From a checkpoint of a small transformer trained on Wikipedia.
Size: 11 layers, width 64, MLP 192 SwiGLU, 0.849M parameters.
Architecture: RMSNorm before each block, rotary positions, no biases in attention or MLP, untied embeddings.
Each number is 128 + 32 x the weight over its row's rms, rounded and kept within 0 to 255. Layers, rows and columns count from 0. Numbers have three digits each. The size before them is the row's rms in percent of the matrix's.

# layer 3 attention key, 64x64, rms 0.177, rows 0-63, columns 0-63
092:132117089153091156095122121186110203118146150158118126128102095163162116155203161132096125119167158167162104100154105115163152115154093097120186100169132147208134110150185128086084104085112122
077:111152160104137109189179127092135071115150129092151143155158138081107115132076092157123154197056102122096158159161157145129111147086134170197116175107128098089161120080067161141115143123113139
074:116153162046118074174164134125102120131099128118087103177148138118151114128143075092142108150110122091140072182199135156128068124098180190129092114085118100074149153132085146123150158139150130
106:073109119112138131035060143181125138103115117094125133127148130140139115097138146144120118100138128175152182121090093070076117159111130137142144079152183206189137094075149116105143095101112134
114:193113113134144138125144121093154136154151084123169099097090132151116111092159104162094127186071091076130104106140173134079180077074097142198129152116169175109101103153173142172149100154135125
090:117126241115144172116117110148133125113106102167134087169178097156119107133201152033125126129130091097163137144125119092134123158119152097130085136111117140156171116192115153084124133106109079
090:070090136157154157094100132174162210155086115194127127111135140168081106128164168137132138111113111102164158115064112074156155104150106105113129129127137170146137096200127166113153150088075101
108:123098182139078151132149154167087176133133115155134158116154174104124167115190154151119097115122117122138103118077132095235160114099136123147134140163123141109088060129131177137194104176166144
083:163070122146155153092125122143160168115098107136117169144129127110114083073115176140119131077151152123177130064042138080115186100161100117109171110159107131176111081150159157109102154095103083
091:091099217056117113160119152125097124102153095117165145133168102108109148092145097115096061202106121151142080136145139136107110117119136156202054119152133147146138096091122086102139139140139175
088:138092074130126145109091098093140125098128156148119128102161122134167141193135122159124110085133127116139123057093127116191145150178106108117171107122115170124103109150175137160152241123050112
115:108128132117129121144167077116148127099090212106137143087160148135068053163136168185162125089136166095134167127128133148154191057144140168114135109109097099131063131111160108089088103124130128
106:126176163068103080162120129090124088159130156131179115157128115076122153140139132132145126153106080103072124157131130140124110136092166161173104131044122085075110125073139183168147106188173115
119:128122123111146170130119059082150165136086103143131100136133165134134045085125134105091141141123136133182119108078121077156152131167094125100140136182138144134149100201151121086056076178106169
098:162165120064056136167092070080123103062149086108066109123142137112109156168170116150128124130160118183142093097122167180135125149125150167154123091153116125094127075112128130133178096128173167
098:100093100123165131113126176120131120099136170138124136108128135149143128137136130163095159096164157125142093087110083102154142131183102136094137126070124152090092187126086036115150224063086147
104:108069118050163093120155106101160129115057144166200146135120124118111100075108130138086129187132153092117061106157108124052120118120152107136154113147142106146125129110163134192088114121078133
072:093058176096126135180098082164141093139139170117120129148136104096089159132149068126234118168126105111156112141074132127139158092087176129176128159096116125103172137112132136140141103187141150
088:105176149134142093115115122158106149147139130093192152134178155156102062132150144114134119100067112182143176133196165156187073092134080111134134169138134149130137151123082104107130074179168164
260:111142168087119071173134118094129073148125116099176141155168107092125157129120088104142135167095083102094131156168137145130055120100186170159075133083156100073156140084072157162137131165138141
083:096073159102162180123125055134102086148190113146112078174129114144193164130159135173112121164114173131164115168142104124145162167145104104143152150088139148117098129111107041089117081156136137
082:121174166085138097158125111095166077176142139116149129156188125124130139145132095097138117184071163097070109142105135145137089124153129179152074120064171116076117172123083166139123190162136161
093:111132077125124154121122216114171138139167038145130146129114121148178136218142116074146158153112155130059112157162142127155103133127150137074165141155118121103105133169124086132074116101096112
083:130172126154113125122117075111185147139119179173165124124090141141064204112153088084143161123136091135186103135137113201125119190146098086133108144118107087119107103129119198091157125126164089
087:132153134100098138105049076118057137155128176158133101144113171114126129174163075136163111133159118154115058117140144122156130122147151117096143128103194152069182158157116095189131098155074131
098:147168160160117117113137162172160110160170119080123116123123089085179120098125165134122122154111033167147146178149155086112099137106086133130114164202158104105113165156111094159131059109166094
085:177106087133143118149183095073129104067068125046142130151146059107113205078147144133124125142116083103119169143168160096113141101144125093146154107162121117119142105109134170176110165092149121
096:136152100107084106127087168103136092107141098189100149160094146189168172158091098104204174118127106151115086131164178148137123138072150142100133127168092116157106047150110117140188142129127114
118:078136129083129152175144160160158119131165106122167109135112073144156174130056074147120092170159176093094189123118113151108125117101131162135134163081162116083167178106084123151123105129120205
118:124091149173157177091149033167173147114122134136164153102140087091140176137129188178152118144109115131164173135092108046122106099154105124143131124161148169135157180182100141130117095157138119
096:128089128143077104089192079113081091114138126129182170131158121119088130154097112139153152086123099115130112090053120057105161078106154131079126117148127130190106154131125172128064124159106082
102:112149152158104129082144144129065120118115082107092156119125115053088082084108099137119086090114128091138183131069136151151113109158133125144124125121084166136195121184114107079134035104147118
088:109151150086110109144138115166084116117112138135118093132113056083139113141151134093154099156104149127128112174182088115224067157124169120197075107134139130203150098127094135127165116111156159
093:168094112169138116107227174082122134136143083148155113147082108137139108158121133134107158127112117088094121140141163165057185100136103138094123168128099108087078103177165157159183159136133081
100:111088083176182134075171176130180155172148110132107135140139145148121125094125102117142115114142093137110186086133146169054178122160150170069174075109138173066129155106164113128124128112137095
060:115178147136125081119143161156085078195149145082122116157105148110099150128101075163137094155131128075087070116143155137164085095101174113164119136072144115126145149065075104138183151161144167
101:216140122171125140108168130145165129129162113131073156064049139124105111122105166162108164115118138163096146115107166116105184114086018134114156129134080113132094109152095151127138120134146126
078:054089117137188196102112161146171154144193140172119113126131197131132134146162086125104110112163137126182121090077149089120182128133082098085157118139140155103128108113206139120103127116101106
099:182122170146139186105167166099123093079163164104059063122149109102097111137128128165106118093102098115120084138100171130147175172123088103130077115095099098123116136101159137113189162128172073
077:161104095207132198102131094170158171082127110130066111065082179162129116121109087145132153058118157153146136106093162130137175160163077099081150101143140127144104125154151143094128147114135122
076:136142144131149204102125112154183171137131097180112084104141140156122107119132165180085145101127134151143129091056117117115138148168077096076153092158063145126135152182163135140115191088087094
067:042133191146180140107179154177133083141134161155085139168099124154144139111047130200103104114155098117114085092141111095124111149097136174125134142161131152122152118125100115131153182098089086
073:115134141170144176097125129149102169141132103118139114161079163178107152122125126191058143110150142171171097110062130080138162202161102055102165157129100131120116150098164115114108150139104068
072:141070168109137206124148138129117150108071144112095109103144180137086074117095142190144174071141161104134134101078116075160151143157104134109155111108107135152098110145109153087162053111090160
072:069055174136153155104081124138140147125112180143184142171111145102103156133128117126153141104146117071130072100088106103149145176143117165154129123098158142162167153129148133186072140079110050
068:159114105185144148062131122174113180084179130132109151042084093174111148157130155184108147129145114122149141124106129131099208137158095127042146116100119156126078163122149148123118124095132124
096:082137054160137148117139127163105185151140094121061200118086086157182126147108120090120093150130156114100112119162101129127089103167133106058183097127147113147132141179125096092133140061150124
075:191167166146142209094117139163109130106080158094113149113122124094090092071096186132113128119092151181135134134141140107105119119143126141103128143146099117116153155127132088089090242150077132
094:165146145104124169161136107157161095140169144129125144130125080119141167139163119160135197175093161166143138124109092090095089134101172149101164133122133151178150126202062099187146086171166179
106:131130177089110084093151147112104060097149071061193121167156119060134142135119137123177116160069075098123136172141139113077068093124106153131102159155141122135155136147106156132165093151102116
124:123185097177107079200187131090163103170210137156134167148111130087136144127128103146127133140128132079146149132141133154152151098132122127171120089152117118129068079105077205099151112123174140
055:121161134163094175076103134170140171118160140138086086108076095159140132171174176121121137108152143180154125115140105139145165139173113078071170124177111146209102113188180122103101112129143109
115:135134049148132133152135136107163167114119140149050165104119114178158099160077135130103134080156184118156144138169107086154161137152110142091105125110140134139120128151068098040104146063079126
160:114177175047113101160116124111143056149135134081125125183129116138127176107078080138163127171107097125081106156158146147123092118083173192159110110118149085107183150115082120148143158116163145
097:107208123145155163123169127130135152128108174081103079130125148161137156173065080145133117227147164110113136134189127124117107088154080121127147159141107183117199097131137133166129105146109148
116:021098065145132133124114234140104164137102070107102098134087121155126142176110130143159152141141115092131142161123135125126083147101134093091160132128116117144199131122140150100171116087145090
108:109111128157115116150084139129166127203129102186090140131130139138149110172150107112173077128148128098119097102140125123231119091152126165115119103089091127084113133156132186081137198064102106
098:105152121085125054156112130090168136148136176091179127147092136111140135124160120127120140188148147071104085131168118155076101128136120097170112089053163108124100121049119165144202114134148112
101:150126146132115071093109087169125144158155091117137127074078058142123157143106110142099179145124112155149136117095110065042108147117151143122120115184113141159102162195158088176100108140072118
093:103100095151122138137118152159156152200126131172076144139103134162165145164153135179111111056171149100104171123093111035161087136103096125113142131155111160152119128144094122130187073078093135
106:121151155118141126132141137086055112178162121154114107134224088184154115123120080131108096126061124114116142117207119129136112110092113179117131131104118167139132116102076168095173173090086151
098:148125127099113109086163064166053177175152153148155126162135148124107113106158180151168108090121179106116137150127159150088161143070118090124147112096137118176122142102209199133121090153126146
092:158087058125180108078097163151147185113136106131108125101154140134152100152176174107167130081100154095131117168124164149157145127131082102132148155166082124117071086146212134116135067096146110
092:135104125139174121080180194083166099147124106175084086097152082103183082125116118091122125209134130171143063100159135147094156124153117125139105161161115177131083101094117114162097143160127141